Weights of a small GPT-style language model, trained from scratch on English Wikipedia: some layers without attention, value residuals.
Each number is 200 + 40 x the weight over its row's rms, rounded and kept within 0 to 999. Layers, rows and columns count from 0. The size before them is the row's rms in percent of the matrix's.

# layer 4 MLP up, 3072x768, rms 0.0333, rows 371-443, columns 336-383
093,240,221,190,196,183,186,238,152,240,204,131,250,164,299,195,109,182,296,196,288,131,246,160,195,184,192,241,191,201,187,259,259,169,172,209,204,229,249,254,128,218,249,239,224,229,256,214,156
102,142,169,249,152,204,184,214,214,195,197,229,190,192,190,175,262,172,187,161,220,141,156,184,208,147,89,133,197,233,166,229,248,187,213,206,167,166,209,199,208,188,390,282,166,136,194,259,201
098,187,203,280,179,221,163,150,192,201,185,179,227,173,125,221,246,221,204,168,189,142,149,188,212,162,211,218,200,178,162,191,180,258,208,172,197,186,197,199,213,213,281,125,264,254,153,209,167
097,195,231,164,228,148,236,259,91,188,165,228,208,189,205,233,206,213,205,252,135,182,231,235,151,262,196,248,178,189,221,226,166,170,202,225,114,232,271,185,170,131,161,220,173,144,233,170,219
094,242,183,179,269,164,173,158,188,265,213,224,143,211,232,167,183,209,238,203,178,237,140,277,182,164,236,77,178,161,236,196,183,199,234,186,165,226,176,180,236,206,153,142,198,149,259,202,235
101,141,266,173,162,277,163,202,227,169,244,232,245,197,218,126,274,204,182,217,251,180,183,204,193,217,260,209,190,187,219,232,231,190,237,120,202,181,199,126,223,160,220,229,94,254,191,168,226
102,182,236,125,163,146,218,144,246,160,185,181,129,198,187,175,210,166,245,142,179,186,189,178,232,205,154,225,181,122,213,193,202,189,146,195,219,132,222,139,255,229,188,204,276,157,277,216,187
094,210,178,211,246,127,229,185,169,227,202,185,220,204,250,208,171,214,237,172,226,173,235,156,174,241,142,189,192,205,199,197,250,244,245,231,175,230,248,203,235,200,208,152,153,212,174,145,153
107,225,256,185,177,198,193,136,219,206,102,245,163,173,228,206,187,215,171,212,184,238,136,172,197,93,261,187,218,213,169,189,235,190,222,232,219,175,197,190,170,203,251,243,230,166,134,227,183
097,196,245,174,228,148,182,137,215,207,167,232,174,237,159,226,223,291,145,234,183,268,146,178,181,112,191,157,117,166,228,123,176,148,197,165,173,152,231,192,218,247,255,216,218,189,184,216,149
100,173,235,162,286,220,167,193,174,166,208,229,211,214,215,113,183,225,222,119,135,203,180,167,265,132,212,198,175,153,220,130,215,166,181,198,158,220,141,182,271,215,290,219,242,194,164,226,179
104,157,242,230,238,172,157,236,211,214,226,302,118,195,162,269,181,283,229,246,161,234,141,177,231,217,176,171,172,247,187,211,198,242,159,162,141,209,195,159,244,205,214,232,245,171,264,207,198
091,280,199,296,171,184,193,205,163,185,213,181,191,144,197,161,99,209,146,148,205,160,154,134,220,186,217,260,118,234,195,264,228,225,239,126,162,166,220,174,173,186,244,196,249,219,200,200,219
100,176,227,258,229,177,205,231,191,265,316,158,238,137,269,191,161,155,210,182,231,208,257,175,234,201,197,146,212,182,150,225,226,186,188,170,159,155,217,273,271,242,229,230,263,187,133,184,229
094,146,246,221,203,233,197,216,127,127,270,203,145,223,245,162,168,208,223,158,281,225,192,159,173,216,188,178,173,210,157,155,214,219,210,290,154,177,227,170,231,131,155,243,216,180,299,210,207
094,229,224,189,203,239,262,227,217,163,251,275,165,57,246,216,127,116,205,287,241,157,215,198,182,127,177,200,255,166,169,208,158,190,254,265,192,209,171,244,218,235,173,206,201,209,225,193,132
110,140,191,231,285,172,183,186,102,195,214,185,164,223,287,158,150,263,209,167,182,250,175,161,238,196,206,160,233,141,258,212,239,172,247,203,201,235,223,199,253,204,201,291,165,182,177,288,202
095,196,182,141,263,202,137,195,220,176,293,177,204,189,143,188,184,222,164,201,228,201,268,230,121,252,100,182,264,251,166,206,154,206,167,179,181,234,199,166,118,188,260,185,189,206,237,132,190
104,56,194,189,266,220,230,167,231,194,208,282,234,219,204,240,196,206,229,199,261,184,203,194,145,214,182,188,169,159,226,200,207,162,297,235,55,226,233,161,225,205,230,226,159,236,187,180,245
104,238,195,221,168,293,179,283,221,213,158,144,193,228,232,193,252,131,233,190,198,173,147,187,238,123,164,298,212,186,165,227,275,203,165,213,141,220,252,174,250,198,263,283,165,250,222,168,151
095,260,235,168,152,168,202,238,220,209,265,317,126,207,185,220,153,236,194,220,266,179,208,148,185,235,238,226,218,173,195,138,253,242,209,237,236,207,262,194,273,242,193,227,197,150,212,158,174
099,176,88,150,173,139,123,163,144,188,169,188,207,203,168,213,169,220,205,254,274,216,143,205,131,151,166,145,117,252,115,205,232,236,172,160,212,196,232,214,201,242,215,160,201,179,215,194,210
094,172,197,171,202,177,268,204,204,186,225,146,165,193,222,180,217,215,235,168,203,236,189,140,196,213,188,158,207,233,116,179,225,204,203,262,202,165,190,217,226,147,174,260,263,193,205,205,98
099,115,67,223,229,184,235,146,107,166,210,203,167,243,200,160,114,196,204,214,193,185,212,166,198,184,145,161,155,241,212,182,212,173,220,200,204,203,237,148,262,176,171,241,203,158,259,160,184
105,217,184,159,212,231,133,113,142,199,203,212,235,234,179,137,178,136,207,213,240,253,140,198,189,231,218,149,143,242,179,186,167,138,197,184,225,213,278,187,229,186,240,203,151,204,230,204,255
101,154,249,221,254,193,157,267,173,171,140,201,189,191,229,197,198,267,128,180,199,247,199,213,174,237,153,308,225,251,166,190,223,230,224,164,124,277,264,207,229,169,244,170,208,170,186,201,162
094,227,191,257,234,145,223,166,157,190,190,256,194,177,236,203,232,264,194,204,132,170,214,198,154,162,227,144,224,188,290,219,175,151,162,215,223,211,223,212,194,220,185,208,202,205,253,218,175
099,85,150,234,274,241,250,224,255,132,196,236,159,170,211,243,171,274,189,216,219,215,213,182,295,186,274,215,188,271,174,176,180,145,158,236,225,216,216,171,218,202,187,194,251,130,236,242,174
096,202,232,266,223,242,186,242,230,191,187,211,221,151,242,191,237,234,249,169,223,266,159,187,227,156,176,103,177,185,242,183,245,225,243,197,200,167,203,210,240,160,226,233,266,130,178,216,189
105,213,237,144,190,204,253,246,168,196,221,203,196,187,179,206,187,204,181,193,118,179,187,184,212,159,198,131,207,219,185,233,215,182,155,149,148,240,176,227,161,163,244,250,261,219,225,189,231
093,173,202,223,249,139,181,224,204,202,201,205,235,279,173,221,226,181,184,174,204,193,285,191,186,209,177,270,182,175,179,181,192,162,242,186,159,225,195,275,230,214,205,258,186,143,199,130,157
090,171,242,190,198,187,188,142,266,164,249,243,217,194,107,168,238,162,259,218,213,225,187,210,266,256,231,243,176,217,211,151,113,239,132,152,213,285,227,198,192,178,247,189,265,218,201,249,165
099,239,142,229,243,181,222,205,194,169,187,238,150,185,159,220,221,165,251,107,155,162,232,201,228,219,185,228,199,245,229,166,236,212,200,159,207,203,152,280,158,153,214,269,208,180,229,225,151
101,113,234,258,153,207,189,244,166,174,160,206,184,224,136,280,204,237,129,252,280,171,239,103,219,193,165,211,272,161,158,199,259,171,261,174,214,171,175,172,300,213,172,232,156,237,284,201,130
100,201,179,214,197,206,163,190,192,159,222,214,189,194,153,233,203,188,130,173,195,256,238,226,195,203,238,147,181,181,206,173,148,211,243,136,151,191,193,266,297,217,199,218,214,187,231,211,150
104,181,222,159,215,133,203,124,175,240,169,188,155,213,205,195,124,204,228,126,274,226,196,225,173,182,198,225,177,181,217,212,292,248,191,206,183,209,182,176,227,192,255,157,160,230,156,226,233
099,225,246,115,187,191,193,206,145,177,203,251,169,265,183,184,196,181,178,213,219,246,222,243,164,197,276,167,186,135,103,201,271,200,237,244,146,157,182,91,239,197,192,255,175,163,168,245,176
100,223,230,205,254,172,142,217,226,217,132,203,213,196,260,193,251,189,185,153,214,130,165,154,201,161,240,290,185,179,236,274,252,183,241,173,202,181,181,219,188,235,168,220,198,188,199,248,231
102,187,127,210,170,156,107,144,210,251,229,213,212,113,152,227,167,173,176,167,178,211,192,190,210,188,163,207,134,162,141,170,217,247,238,225,153,200,239,222,207,250,184,182,235,243,158,227,209
104,140,232,218,278,228,232,185,179,228,165,176,155,233,213,200,211,262,183,173,163,137,232,194,267,292,180,228,236,252,149,242,235,190,190,221,196,205,186,190,190,254,243,212,216,148,267,244,194
107,190,164,221,214,193,189,123,222,189,208,289,124,243,143,193,241,205,147,138,199,190,180,147,165,211,162,231,150,241,266,209,296,255,215,186,219,242,203,259,195,233,223,167,219,184,198,227,214
100,171,184,208,199,219,185,179,253,202,180,174,192,195,158,141,190,294,218,57,143,244,243,206,209,222,153,141,181,169,161,205,189,232,210,204,162,237,227,154,189,202,182,181,211,172,228,195,156
089,229,280,169,157,177,209,212,152,180,222,224,202,150,217,174,247,128,200,141,220,234,216,290,259,97,230,222,264,156,223,287,227,196,245,226,184,228,253,207,199,220,187,142,150,102,203,148,231
099,166,165,160,204,217,234,184,131,169,201,221,204,202,122,191,203,280,194,170,235,233,213,251,223,171,251,311,149,329,196,207,207,188,212,198,228,161,267,195,182,186,241,149,140,262,197,113,251
101,153,221,193,205,226,151,248,175,163,225,173,241,177,177,197,196,291,226,172,270,278,230,180,162,249,184,128,192,115,175,213,233,207,211,155,157,172,182,185,204,237,250,192,200,74,183,152,171
107,252,258,233,237,238,206,236,236,141,136,240,209,237,229,206,224,237,220,242,192,243,174,200,244,212,201,247,230,172,174,196,185,214,214,202,196,224,294,278,229,137,148,211,212,196,244,263,167
092,209,257,211,159,177,166,221,141,197,158,194,163,145,193,199,137,229,136,191,262,234,169,143,156,252,199,301,140,153,228,288,147,180,164,182,167,182,203,186,161,135,273,218,165,189,307,209,121
098,211,204,150,195,163,200,174,202,118,229,139,171,84,234,241,85,195,186,223,190,142,157,157,248,169,204,161,231,195,258,134,210,195,288,203,147,206,156,173,223,229,222,229,186,240,155,178,174
098,232,140,306,220,129,154,148,201,212,194,206,138,252,172,264,146,174,167,155,238,222,171,172,186,242,154,224,181,175,217,246,232,193,225,185,230,196,212,206,243,196,222,254,156,195,202,127,159
098,167,170,237,197,280,178,242,176,195,152,155,183,247,278,175,175,255,154,160,161,196,269,209,181,170,219,254,179,216,277,203,225,131,163,141,216,272,267,200,277,216,230,170,156,164,263,195,205
091,242,229,228,203,186,170,258,193,168,183,299,200,239,162,127,178,160,191,237,191,240,136,267,218,234,154,195,171,156,227,224,199,180,138,216,205,210,149,131,175,164,175,184,200,120,144,266,178
099,198,240,176,259,205,160,215,183,179,253,217,211,235,250,158,164,213,150,182,201,178,150,226,210,216,157,175,253,199,181,223,188,200,267,171,171,258,226,185,120,155,149,178,271,194,171,222,185
101,122,198,194,179,174,211,171,205,177,296,261,191,174,224,229,216,205,251,197,182,255,288,189,210,241,234,111,251,165,181,166,151,200,172,138,169,163,237,164,203,231,238,237,219,188,182,119,236
095,227,196,194,212,162,251,146,229,152,192,224,160,189,156,183,168,192,250,207,206,130,158,223,132,206,221,187,167,211,195,212,147,191,270,212,159,213,197,186,213,216,279,273,228,187,185,157,265
094,213,203,263,251,259,170,216,195,200,203,148,147,139,216,171,193,264,147,187,246,181,240,258,203,174,131,237,146,156,237,180,220,221,226,144,219,212,238,109,199,177,140,227,135,228,179,207,237
096,165,135,212,141,137,208,170,151,176,166,173,204,81,184,177,162,216,205,211,206,223,280,183,191,273,196,207,159,188,213,164,210,138,252,168,243,215,225,231,178,199,198,200,187,233,174,246,199
101,157,219,197,189,150,196,203,163,219,200,290,231,199,143,268,237,277,199,183,207,151,177,207,164,108,138,210,189,197,185,231,167,230,185,189,207,207,219,258,191,139,246,196,206,156,185,160,230
093,124,246,173,195,178,174,135,204,203,143,161,178,230,190,144,223,259,220,150,225,242,301,270,176,138,226,219,183,166,207,152,164,165,191,246,156,233,172,205,237,204,214,127,190,215,140,153,190
104,154,221,172,234,296,128,210,202,147,195,274,126,226,237,109,159,195,144,213,251,196,158,208,226,236,211,183,208,159,157,183,205,199,175,235,199,191,225,214,219,207,221,200,136,191,172,219,190
104,266,357,144,212,170,221,187,228,157,226,186,232,184,241,156,224,207,198,124,265,210,251,169,245,203,238,212,158,156,248,236,225,255,234,260,182,192,223,85,247,140,205,238,167,196,199,222,183
089,171,220,175,257,213,172,180,251,183,268,184,248,108,172,252,229,188,181,218,225,246,201,151,128,200,215,178,245,182,117,248,127,223,212,116,172,246,212,213,232,173,245,230,167,241,296,178,181
105,127,232,197,152,308,200,189,139,202,212,182,168,202,176,173,181,243,171,227,174,191,213,182,205,247,138,220,151,203,144,252,164,190,206,117,174,265,257,212,190,206,234,142,231,163,201,226,176
104,157,160,203,274,179,190,123,169,127,243,230,160,239,149,179,194,241,211,197,230,199,188,163,165,164,144,173,235,200,168,242,148,235,219,181,176,194,274,176,214,191,190,227,171,206,212,206,246
093,210,284,251,254,190,190,141,143,209,202,232,243,152,121,132,133,221,198,178,188,204,239,237,135,225,160,163,164,213,159,231,214,213,249,218,138,181,234,216,249,147,183,173,163,241,266,235,234
100,179,160,186,197,171,118,146,144,181,249,186,245,263,259,252,187,172,177,158,227,213,185,163,215,220,113,253,260,193,207,227,230,165,291,165,168,257,226,225,220,160,212,221,190,211,218,244,181
100,179,165,283,265,213,240,210,242,200,200,189,177,177,182,207,238,164,207,300,207,147,206,244,219,153,244,241,136,232,122,182,189,197,183,237,151,254,234,264,267,118,179,206,181,157,189,247,153
102,229,142,213,189,142,181,212,192,241,203,270,185,208,243,186,228,239,152,119,209,240,156,175,173,233,131,131,149,219,220,255,228,192,229,223,183,223,202,159,170,147,267,137,208,216,257,162,264
092,212,186,195,100,147,191,202,157,240,178,199,212,222,264,127,165,268,236,234,299,192,226,217,174,172,231,227,140,138,228,233,220,216,221,209,201,117,234,266,195,141,165,222,189,239,172,192,216
098,134,237,213,173,183,187,154,156,245,197,154,211,170,157,155,249,258,223,215,215,210,181,98,217,236,157,193,269,253,199,233,225,178,220,241,164,186,196,228,173,155,217,173,148,161,247,175,216
092,280,192,206,192,185,151,210,218,189,227,207,195,208,202,163,176,221,251,247,220,288,217,297,194,174,271,182,190,197,203,189,188,189,231,229,218,196,200,133,178,172,184,237,175,225,270,228,224
103,241,186,184,244,167,156,205,170,215,209,190,187,191,100,183,164,138,256,174,234,251,227,248,190,159,228,209,223,185,187,229,193,279,217,135,206,201,230,101,144,230,213,205,130,142,190,217,224
105,172,155,181,180,189,156,183,165,225,174,224,211,214,188,191,167,177,288,207,223,277,204,168,92,216,271,211,147,206,119,243,216,149,202,183,208,183,302,288,230,254,294,292,260,189,222,230,238
096,247,139,191,226,260,168,253,159,171,240,193,182,156,229,277,172,195,126,155,244,208,203,215,179,201,190,121,191,228,202,263,204,171,239,205,171,260,191,175,204,196,179,234,228,103,243,166,246
# layer 4 MLP down (transposed), 3072x768, rms 0.0298, rows 371-442, columns 336-383
091,117,130,266,143,211,219,257,266,159,171,201,241,171,143,194,209,226,285,229,234,195,175,214,206,168,200,208,235,218,185,181,221,188,215,156,153,210,204,218,219,185,170,209,228,151,115,192,230
105,139,218,138,200,168,241,200,100,151,181,173,207,241,211,212,174,197,271,179,242,237,275,143,180,148,207,259,224,163,253,176,213,184,244,190,144,195,161,218,232,198,125,185,229,142,203,173,143
101,224,240,139,215,202,220,220,234,168,190,214,165,268,226,220,249,175,152,195,220,191,178,177,206,227,152,118,234,181,293,261,176,225,240,212,179,209,105,238,159,255,141,266,190,220,286,174,207
089,258,266,222,254,234,123,110,172,170,274,147,278,242,252,234,316,197,172,157,188,200,216,190,231,185,151,227,156,145,156,155,123,147,181,191,172,224,171,217,224,257,132,189,176,317,248,195,176
119,140,194,200,188,195,225,188,198,251,272,249,164,210,196,274,135,115,239,149,247,209,152,216,206,233,247,117,153,218,233,174,182,205,180,268,176,177,187,177,154,189,170,206,187,141,200,244,195
101,194,212,185,229,232,208,170,205,227,209,139,257,253,271,231,231,254,192,188,252,176,190,190,148,153,234,226,148,210,184,226,180,230,161,226,223,233,219,165,121,186,221,190,186,220,120,253,203
095,167,216,214,192,184,213,255,180,225,232,231,239,253,219,295,317,194,232,260,261,219,268,228,137,194,193,246,200,181,185,184,268,243,251,184,235,201,149,251,213,167,267,264,200,176,180,126,191
093,228,213,170,189,199,196,177,273,133,296,225,185,272,210,223,155,198,187,204,215,204,214,242,148,183,112,192,227,196,200,192,167,173,175,129,217,168,164,174,177,194,207,161,170,223,227,192,216
111,220,163,180,232,189,222,266,200,213,89,199,188,217,198,103,178,181,238,233,170,165,164,137,192,252,148,204,219,211,206,254,208,147,183,107,159,197,230,170,192,146,225,227,120,168,185,204,171
097,215,190,245,229,205,218,213,259,186,192,207,106,221,251,253,217,195,179,179,159,149,232,157,239,197,227,198,222,165,239,190,204,133,240,205,164,171,164,199,218,150,194,197,252,241,207,132,257
090,195,176,257,226,161,134,200,187,172,182,246,151,196,121,250,190,140,234,178,220,183,224,238,173,186,199,215,232,233,239,162,133,252,204,213,176,201,181,209,203,215,181,178,127,241,207,194,240
099,163,142,173,277,225,217,151,176,201,115,201,206,264,212,179,145,205,199,111,164,191,198,198,197,134,269,200,211,204,282,265,237,211,250,219,221,224,154,259,214,225,162,200,218,217,162,248,177
087,246,217,207,217,171,93,141,190,232,195,254,165,262,218,204,231,184,260,229,237,224,191,222,234,291,221,182,215,144,173,164,131,184,192,235,146,178,266,195,245,171,185,240,194,189,138,166,126
095,261,161,194,132,201,256,166,151,126,230,165,204,229,245,206,201,193,219,205,216,257,227,186,263,219,220,183,164,179,194,161,117,199,173,208,186,251,200,168,208,211,217,234,100,192,174,175,222
096,139,242,225,211,108,166,247,221,184,150,235,245,227,210,258,192,190,266,161,191,224,227,186,273,195,222,191,225,219,178,222,248,235,177,161,184,201,143,170,227,241,311,256,292,170,208,165,207
093,167,135,247,208,246,180,268,166,207,197,177,210,316,206,190,174,268,252,114,149,257,207,248,201,161,139,229,181,236,175,213,178,146,210,152,141,246,164,137,205,252,215,274,126,182,138,175,241
098,193,214,222,109,168,138,194,237,304,264,170,220,201,196,176,231,227,218,199,242,214,155,238,122,233,238,190,223,165,246,221,207,260,225,199,176,226,188,105,202,181,191,160,120,190,279,221,187
089,184,222,248,213,187,293,225,220,232,143,185,145,221,197,198,180,143,239,185,159,168,132,200,198,200,208,232,108,226,223,257,238,149,241,320,165,207,182,193,216,251,211,210,274,196,174,194,211
109,197,151,228,269,194,127,217,207,253,149,213,260,217,258,239,238,199,255,267,171,211,239,208,176,185,217,140,232,220,290,192,232,253,185,216,120,158,222,203,201,245,181,169,183,157,175,168,153
100,222,258,283,207,206,238,275,194,258,184,193,193,190,226,200,191,243,164,198,166,233,248,187,171,177,198,183,191,142,196,287,163,141,172,230,207,142,170,166,256,243,178,143,220,204,158,264,200
100,173,198,179,209,176,206,125,153,244,228,73,207,206,205,166,200,247,190,165,162,228,233,280,189,129,195,181,169,160,180,224,260,204,117,223,225,156,169,215,152,187,224,231,218,228,163,88,173
098,179,211,222,234,167,186,181,140,127,206,175,122,181,180,173,223,180,239,190,231,247,220,185,263,213,174,256,202,234,193,189,135,206,173,113,165,194,191,213,200,197,195,167,178,243,189,181,149
091,210,206,211,172,220,195,199,191,213,179,153,177,175,195,139,211,149,234,203,212,229,215,214,106,206,172,236,244,238,225,206,171,234,247,126,178,204,223,188,256,182,241,173,233,198,223,155,229
110,196,223,189,162,262,201,192,263,228,263,254,271,172,244,179,207,190,229,251,284,149,143,167,239,228,217,220,180,149,191,204,194,139,158,159,180,212,197,273,127,195,184,139,170,209,240,195,148
108,148,216,164,234,249,172,208,181,268,191,205,232,122,177,104,244,204,213,220,190,157,162,193,129,249,244,236,207,245,206,235,203,199,157,239,201,168,270,225,213,196,223,234,153,193,198,205,164
101,293,181,258,234,196,239,213,218,264,165,209,219,208,237,221,76,141,310,136,203,128,222,200,274,173,147,185,188,128,176,224,187,207,257,186,169,214,120,255,187,175,225,287,195,158,232,174,242
092,295,172,191,134,228,167,183,231,202,228,208,219,253,206,102,181,165,118,186,200,219,238,203,164,221,223,315,243,231,135,194,196,229,146,168,189,218,188,208,191,178,241,192,176,215,144,199,185
099,181,99,185,236,186,195,190,218,184,167,173,256,251,205,160,162,187,240,228,201,215,282,208,194,210,175,220,243,161,188,184,161,143,116,207,248,212,214,247,188,181,181,181,232,197,143,204,187
097,218,144,243,189,175,243,191,203,170,204,224,206,185,247,200,183,214,139,234,162,171,272,131,198,156,224,224,109,189,221,189,200,265,201,264,136,225,156,230,255,236,153,223,157,145,210,185,235
103,227,150,173,204,232,228,174,132,194,235,263,181,160,110,144,216,219,215,198,179,187,160,228,256,228,237,147,189,194,262,129,253,219,304,188,200,226,158,144,143,281,190,162,126,258,210,188,164
097,166,224,252,222,175,189,159,190,212,148,230,289,229,192,264,285,202,217,180,142,179,171,194,161,211,191,187,146,204,210,284,178,168,234,248,211,201,216,183,203,297,236,250,164,231,160,237,196
092,206,222,118,194,182,213,166,157,258,145,221,193,231,282,261,134,209,267,166,176,155,198,227,153,178,188,223,187,181,186,300,282,125,234,228,160,140,180,161,200,228,190,247,172,238,209,166,249
096,178,233,135,145,167,217,168,225,198,242,138,218,189,276,182,217,245,207,280,193,222,215,266,158,133,158,228,219,188,228,203,229,195,179,232,216,183,220,251,220,260,181,263,142,166,218,123,198
094,181,197,215,204,194,195,166,116,197,220,172,210,263,195,146,253,174,218,175,187,250,201,178,251,121,202,204,148,186,245,238,175,194,201,180,148,207,162,220,173,229,171,282,205,227,213,154,213
093,211,208,184,196,206,193,184,212,188,277,197,191,217,237,250,228,204,211,187,213,123,167,204,288,175,156,140,212,132,188,209,165,222,244,197,189,176,259,216,263,210,257,199,158,230,260,191,218
134,184,236,230,130,188,268,163,173,237,251,222,204,151,204,198,196,173,239,106,211,194,222,215,169,164,222,180,140,168,213,238,216,110,161,130,163,179,176,187,252,173,163,184,179,154,249,169,179
095,200,252,254,203,216,180,185,153,217,145,261,232,211,213,226,187,233,250,148,139,224,166,249,166,185,193,213,230,236,222,190,155,186,272,164,232,185,156,215,245,217,213,205,185,214,224,156,285
093,287,201,155,194,200,170,173,212,255,220,295,191,202,230,203,190,187,133,217,146,222,210,156,149,244,225,251,231,188,238,247,179,211,223,137,178,196,171,143,149,232,255,209,141,253,199,210,143
097,229,227,197,195,184,258,159,164,194,230,212,135,231,235,159,200,207,221,187,190,190,233,218,199,180,227,259,230,222,219,221,186,248,156,236,182,194,206,182,181,172,149,211,222,210,217,148,231
111,238,250,220,159,253,259,112,218,191,231,176,206,181,276,234,212,146,201,194,194,259,225,195,182,239,203,240,197,227,255,176,212,217,172,183,183,164,137,191,262,236,247,253,235,239,202,194,142
110,184,210,216,211,174,201,166,270,213,200,255,245,201,226,184,210,165,233,230,187,175,164,118,133,296,198,189,170,182,188,167,194,150,169,174,185,130,159,236,203,197,189,295,250,171,129,258,242
093,190,214,242,193,203,183,167,133,126,217,227,249,206,196,217,134,151,185,160,227,243,119,262,147,206,210,223,205,164,244,213,114,228,157,232,210,241,161,218,246,180,189,127,192,148,154,121,236
092,170,195,224,232,196,195,170,160,247,206,158,184,211,243,226,142,270,217,234,186,167,188,228,237,236,167,271,153,162,166,225,193,124,187,251,145,239,140,201,103,158,241,221,160,251,268,208,209
095,214,196,233,245,302,187,139,145,204,226,165,207,140,147,165,255,208,253,221,135,221,208,240,225,201,179,212,217,125,115,176,213,181,148,193,226,164,198,227,231,213,194,311,158,175,212,216,205
104,197,182,265,209,223,209,261,201,216,138,150,152,181,228,152,193,201,197,191,117,199,183,227,225,181,203,281,174,184,210,159,134,206,222,159,147,230,179,181,216,124,156,152,237,206,209,122,179
103,195,260,229,171,165,223,175,167,185,229,175,257,210,202,214,202,224,227,249,160,140,210,189,232,183,190,219,233,219,166,226,172,152,207,196,121,125,171,171,185,204,249,232,135,287,222,194,234
115,214,202,200,251,160,168,144,176,262,124,283,150,124,247,172,191,175,185,207,226,209,218,194,206,227,220,184,199,222,201,255,222,184,168,238,240,191,139,156,203,151,269,265,198,171,166,240,220
093,167,200,206,168,172,142,232,217,164,266,192,275,203,246,260,263,165,250,222,187,143,212,234,183,195,187,256,203,252,133,323,212,184,236,206,171,172,180,196,136,183,202,198,125,236,187,149,247
097,160,270,200,166,177,290,203,175,233,221,255,218,113,238,125,183,224,176,190,176,236,195,206,239,193,161,221,229,187,214,157,205,216,176,229,219,211,242,266,162,166,174,276,176,142,158,189,212
091,232,178,219,235,218,224,198,180,179,216,261,229,170,122,283,231,217,203,263,263,251,212,128,244,171,215,170,259,104,136,202,149,195,236,246,182,160,181,169,219,191,144,181,180,183,187,204,207
090,257,202,230,255,225,287,248,245,182,194,228,139,175,199,206,240,205,246,176,205,63,265,129,237,223,219,206,235,249,193,211,201,201,258,220,189,225,247,252,177,178,217,221,221,271,245,176,221
090,112,101,168,189,230,238,166,204,247,162,220,122,145,172,249,193,257,205,224,239,146,169,206,186,132,207,200,155,173,175,216,159,245,211,172,131,238,247,110,157,227,97,232,158,219,134,217,93
094,230,162,161,209,237,195,194,196,227,168,163,178,219,229,116,221,240,131,184,209,236,227,138,185,283,176,147,229,134,175,201,189,171,209,250,218,177,222,219,186,178,152,166,235,160,125,139,295
109,207,223,198,224,183,206,220,180,227,191,174,167,217,248,144,227,196,192,156,204,219,200,195,175,147,146,158,125,202,135,233,170,144,199,207,273,195,208,179,176,179,238,216,183,196,213,135,135
092,138,236,209,179,168,246,205,220,188,223,244,314,244,274,176,166,171,247,234,227,171,234,204,143,202,225,155,160,178,202,191,185,200,188,207,190,241,197,235,216,292,191,178,146,180,222,232,193
097,111,262,170,161,280,209,262,160,196,195,208,187,186,192,218,180,196,221,256,180,136,178,174,140,217,208,266,159,129,255,177,290,214,248,237,274,175,152,162,224,142,135,218,178,151,243,204,193
095,209,216,238,146,166,211,295,159,164,171,160,221,125,276,163,310,165,124,193,163,259,192,172,140,262,228,248,185,270,217,241,193,157,209,203,288,204,191,229,192,173,183,246,145,216,152,186,95
093,217,204,232,248,208,186,209,204,172,201,134,312,197,261,256,257,242,199,216,159,236,151,258,236,187,156,221,227,214,278,202,164,152,199,174,199,154,161,161,108,229,197,247,144,227,178,222,267
104,146,151,222,182,219,166,206,189,209,268,247,200,280,167,166,239,203,231,167,179,208,184,240,216,184,212,165,166,133,126,198,176,137,239,203,185,201,223,213,187,267,156,205,111,246,241,139,207
111,179,238,220,136,235,259,234,215,206,160,238,244,151,208,205,178,201,210,153,169,179,160,188,290,142,174,206,162,225,190,151,235,214,268,197,223,271,160,214,211,164,212,221,124,141,184,166,265
089,264,122,285,162,191,260,177,174,213,140,207,166,209,272,208,161,211,109,121,161,180,203,201,251,137,253,232,161,214,235,191,318,184,165,283,168,152,176,198,214,264,190,209,248,142,98,202,199
108,163,247,193,160,266,188,217,229,201,238,245,196,239,236,177,164,109,151,209,291,134,222,181,205,229,204,139,141,206,225,180,232,187,195,232,240,284,224,258,265,229,221,132,155,215,162,150,212
103,193,160,208,155,245,212,183,291,189,246,224,186,179,231,189,267,162,181,199,207,159,202,233,165,249,192,225,160,194,271,178,177,217,223,227,213,163,199,229,189,236,207,155,196,228,229,153,265
090,171,176,240,222,242,226,225,221,207,177,218,205,151,214,213,188,262,289,204,189,205,219,211,226,139,209,230,174,154,157,206,236,143,181,226,160,244,155,166,166,250,231,190,181,165,240,212,186
090,198,157,214,152,187,146,187,246,170,197,200,247,126,227,192,260,256,136,249,238,223,170,200,209,233,219,243,208,253,229,150,169,163,191,200,261,160,171,220,182,170,283,181,170,212,191,218,227
100,195,234,168,186,208,149,234,211,116,234,191,212,180,250,184,203,186,221,168,144,176,141,210,234,190,192,94,256,210,136,166,164,204,187,259,242,204,193,197,195,107,278,248,231,208,193,123,223
092,192,193,202,210,220,164,196,184,234,149,234,151,249,219,179,244,136,158,176,189,210,243,160,283,177,302,208,256,179,227,207,212,138,208,228,257,185,128,176,135,195,169,221,156,245,224,254,198
093,140,229,187,239,141,187,156,208,174,178,258,192,226,180,291,218,195,190,232,181,179,163,147,276,214,109,236,220,219,156,272,301,226,196,149,211,184,251,197,248,300,189,230,127,206,194,203,229
093,196,176,192,246,175,199,128,213,179,223,239,217,189,218,246,153,66,205,172,253,187,233,164,121,164,167,271,199,179,258,156,149,248,162,197,233,161,189,197,211,185,189,194,257,162,213,224,166
096,183,230,199,261,241,211,189,261,173,194,213,182,208,189,291,206,217,139,160,148,180,154,79,196,264,115,264,235,235,205,243,178,179,161,207,146,153,249,236,208,232,304,238,201,146,164,189,203
105,205,212,188,235,178,191,173,179,303,206,240,161,209,150,252,187,157,231,180,294,210,224,180,252,164,247,168,164,172,239,191,274,153,210,158,140,178,210,171,225,232,205,246,250,182,212,180,185
098,212,245,159,235,209,211,157,176,160,238,280,171,251,139,259,260,218,174,194,178,243,276,165,183,243,204,253,215,198,193,201,203,188,164,178,238,206,173,179,171,254,194,115,156,177,219,240,186